Weights of a small transformer language model.
Size: 16 layers, width 256, 4 heads of 64 (1 for keys and values), MLP 704 SwiGLU, vocabulary 809, 11.6M parameters.
Architecture: RMSNorm before each block, no biases in attention or MLP, tied embeddings.
Training: 478M tokens, 10261 steps.
Each number is 50 + 10 x the weight over its row's rms, rounded and kept within 0 to 99. Layers, rows and columns count from 0. The size before them is the row's rms in percent of the matrix's.

# gate: layer 12 MLP gate, 704x256, rms 0.0568, rows 428-434, columns 128-191
# up: layer 12 MLP up, 704x256, rms 0.0587, rows 428-434, columns 128-191
# down: layer 12 MLP down (transposed), 704x256, rms 0.0524, rows 428-434, columns 128-191
gate428 101:72 63 32 48 65 51 49 59 51 81 65 50 46 39 39 61 54 58 41 51 52 50 62 34 60 67 39 53 42 47 55 47 48 49 65 42 51 62 54 44 40 59 31 51 36 46 50 48 62 44 45 51 39 56 39 39 63 49 55 39 55 67 76 42
up428 103:55 54 40 53 40 35 57 34 47 37 61 60 48 63 52 41 54 60 56 42 52 35 37 39 41 37 42 46 58 63 56 51 56 39 57 40 38 49 39 54 54 43 53 64 61 64 54 55 32 74 72 48 53 33 48 53 50 38 50 52 42 53 50 57
down428 101:51 47 44 51 49 55 66 50 52 56 59 49 45 52 48 33 48 26 48 42 42 45 48 55 50 41 49 55 57 66 32 46 57 65 50 57 53 72 65 51 59 58 43 47 52 51 74 48 48 51 53 49 63 32 57 41 49 63 35 35 48 57 37 44
gate429 102:26 46 48 62 47 53 56 54 39 56 36 61 47 41 51 38 48 57 65 54 49 64 46 49 64 53 32 52 57 30 60 49 55 38 57 50 49 68 57 55 65 38 43 47 53 47 63 41 49 32 45 55 46 51 36 50 20 47 37 69 54 57 47 46
up429 103:41 37 47 57 40 60 44 46 34 45 34 60 45 48 39 48 49 31 53 31 62 69 43 40 47 41 45 45 52 62 33 31 33 44 44 51 49 47 67 55 51 50 31 42 57 49 49 61 48 48 55 37 39 46 46 48 56 45 46 45 37 56 32 51
down429 101:55 49 40 68 50 30 35 74 61 64 54 77 38 40 54 46 57 62 48 49 43 38 64 23 61 37 59 55 44 70 64 42 51 37 50 50 53 47 39 46 42 42 60 46 53 51 62 41 38 50 39 63 71 35 59 53 75 38 40 52 44 52 35 48
gate430 098:33 57 29 58 63 48 70 48 42 53 34 40 44 53 51 50 47 53 43 69 70 51 45 48 51 32 62 51 37 36 42 58 46 56 50 55 54 62 66 51 34 46 47 53 48 58 62 45 49 35 39 48 43 48 44 41 72 46 44 57 51 55 63 31
up430 097:42 34 52 60 60 46 42 50 63 49 59 44 40 50 54 40 67 64 44 40 57 56 44 57 35 54 47 51 54 59 57 54 41 49 60 58 23 39 67 35 69 59 47 36 35 45 35 41 58 57 51 48 64 44 48 40 52 35 14 28 34 44 48 42
down430 095:43 54 40 55 49 53 61 52 40 62 59 60 41 44 49 35 47 52 57 73 51 44 49 49 48 46 59 61 44 54 38 47 47 52 43 44 56 58 36 51 33 44 68 40 50 41 47 46 39 57 34 56 48 44 48 58 42 54 52 31 50 51 56 41
gate431 099:50 64 53 49 48 34 42 48 47 51 35 67 35 34 41 65 27 47 73 68 34 47 40 52 30 46 55 57 40 38 50 43 61 50 58 56 53 55 56 55 44 50 43 55 63 58 39 44 50 46 33 53 50 38 32 51 66 49 47 37 44 58 58 55
up431 097:63 60 64 55 47 61 49 55 63 51 63 22 45 65 61 60 49 31 43 65 53 58 42 55 54 53 34 52 51 45 47 49 65 44 43 49 35 54 58 27 56 46 53 50 55 78 68 64 50 34 30 38 38 43 49 51 60 26 68 48 56 39 27 63
down431 100:51 46 48 59 43 32 52 56 48 71 50 31 52 57 47 57 53 66 41 35 56 57 51 39 35 47 50 43 48 50 48 61 72 48 27 55 59 30 51 67 44 48 57 52 44 53 53 49 53 55 45 52 48 27 48 42 52 55 68 60 55 42 63 60
gate432 099:58 35 61 42 39 55 59 58 48 55 64 77 49 62 55 51 45 54 47 38 49 48 65 53 34 58 52 62 62 43 52 38 57 38 48 33 50 43 50 58 44 39 59 46 46 45 46 52 51 43 57 49 61 15 52 50 43 63 48 61 61 49 63 34
up432 101:49 49 51 46 52 52 41 63 75 48 50 51 40 43 49 53 46 38 49 66 72 64 62 55 54 65 45 68 55 46 47 54 57 52 59 55 38 59 45 42 42 46 54 46 37 55 57 39 41 47 60 60 45 42 63 45 51 40 43 66 64 50 29 46
down432 102:32 51 58 51 41 58 40 44 47 33 36 59 43 40 46 35 49 44 47 39 48 29 39 50 54 54 46 32 52 54 44 46 41 41 43 56 45 46 50 37 63 42 27 57 57 33 52 46 48 60 39 74 32 53 42 40 45 40 60 46 44 51 57 57
gate433 122:55 57 40 45 58 40 75 30 60 62 60 52 42 61 27 34 48 54 72 52 50 40 35 46 66 66 63 43 49 39 59 60 61 43 40 47 60 47 60 38 43 54 34 63 49 53 45 46 32 44 49 63 41 31 44 55 51 57 31 45 45 50 49 68
up433 101:61 38 45 50 59 72 47 64 51 44 26 37 50 46 53 66 55 36 39 46 42 61 59 55 42 44 43 49 55 71 41 44 57 56 53 51 58 51 35 61 50 38 59 59 54 37 50 45 62 52 42 34 49 58 49 45 59 45 53 36 47 33 54 42
down433 098:40 53 44 59 43 40 54 30 53 63 68 53 56 50 34 31 37 57 66 47 52 39 37 49 54 63 64 38 46 40 44 56 44 43 44 50 54 40 60 39 53 53 41 46 44 58 56 54 43 41 50 50 44 39 55 44 49 57 33 61 47 68 56 79
gate434 103:52 29 52 52 57 35 53 50 45 48 36 33 52 44 51 37 47 44 48 46 41 41 44 42 43 52 58 46 33 37 54 39 41 58 54 54 48 68 58 44 59 29 59 41 48 54 45 46 26 78 50 49 67 47 55 45 52 47 25 49 60 63 34 53
up434 106:58 54 46 53 56 68 30 42 60 36 58 44 57 45 56 44 42 44 63 53 40 43 50 57 49 76 39 61 57 49 44 50 43 43 63 55 41 54 58 73 72 40 46 43 57 57 37 47 68 45 42 47 45 60 49 67 41 57 46 44 57 53 47 48
down434 108:43 49 37 57 62 36 36 43 62 52 42 53 34 55 41 41 59 62 52 40 38 63 56 56 40 50 63 35 50 58 59 45 57 38 41 52 62 51 54 37 41 43 36 51 23 51 66 50 38 41 47 56 52 52 63 52 65 53 60 62 42 60 41 44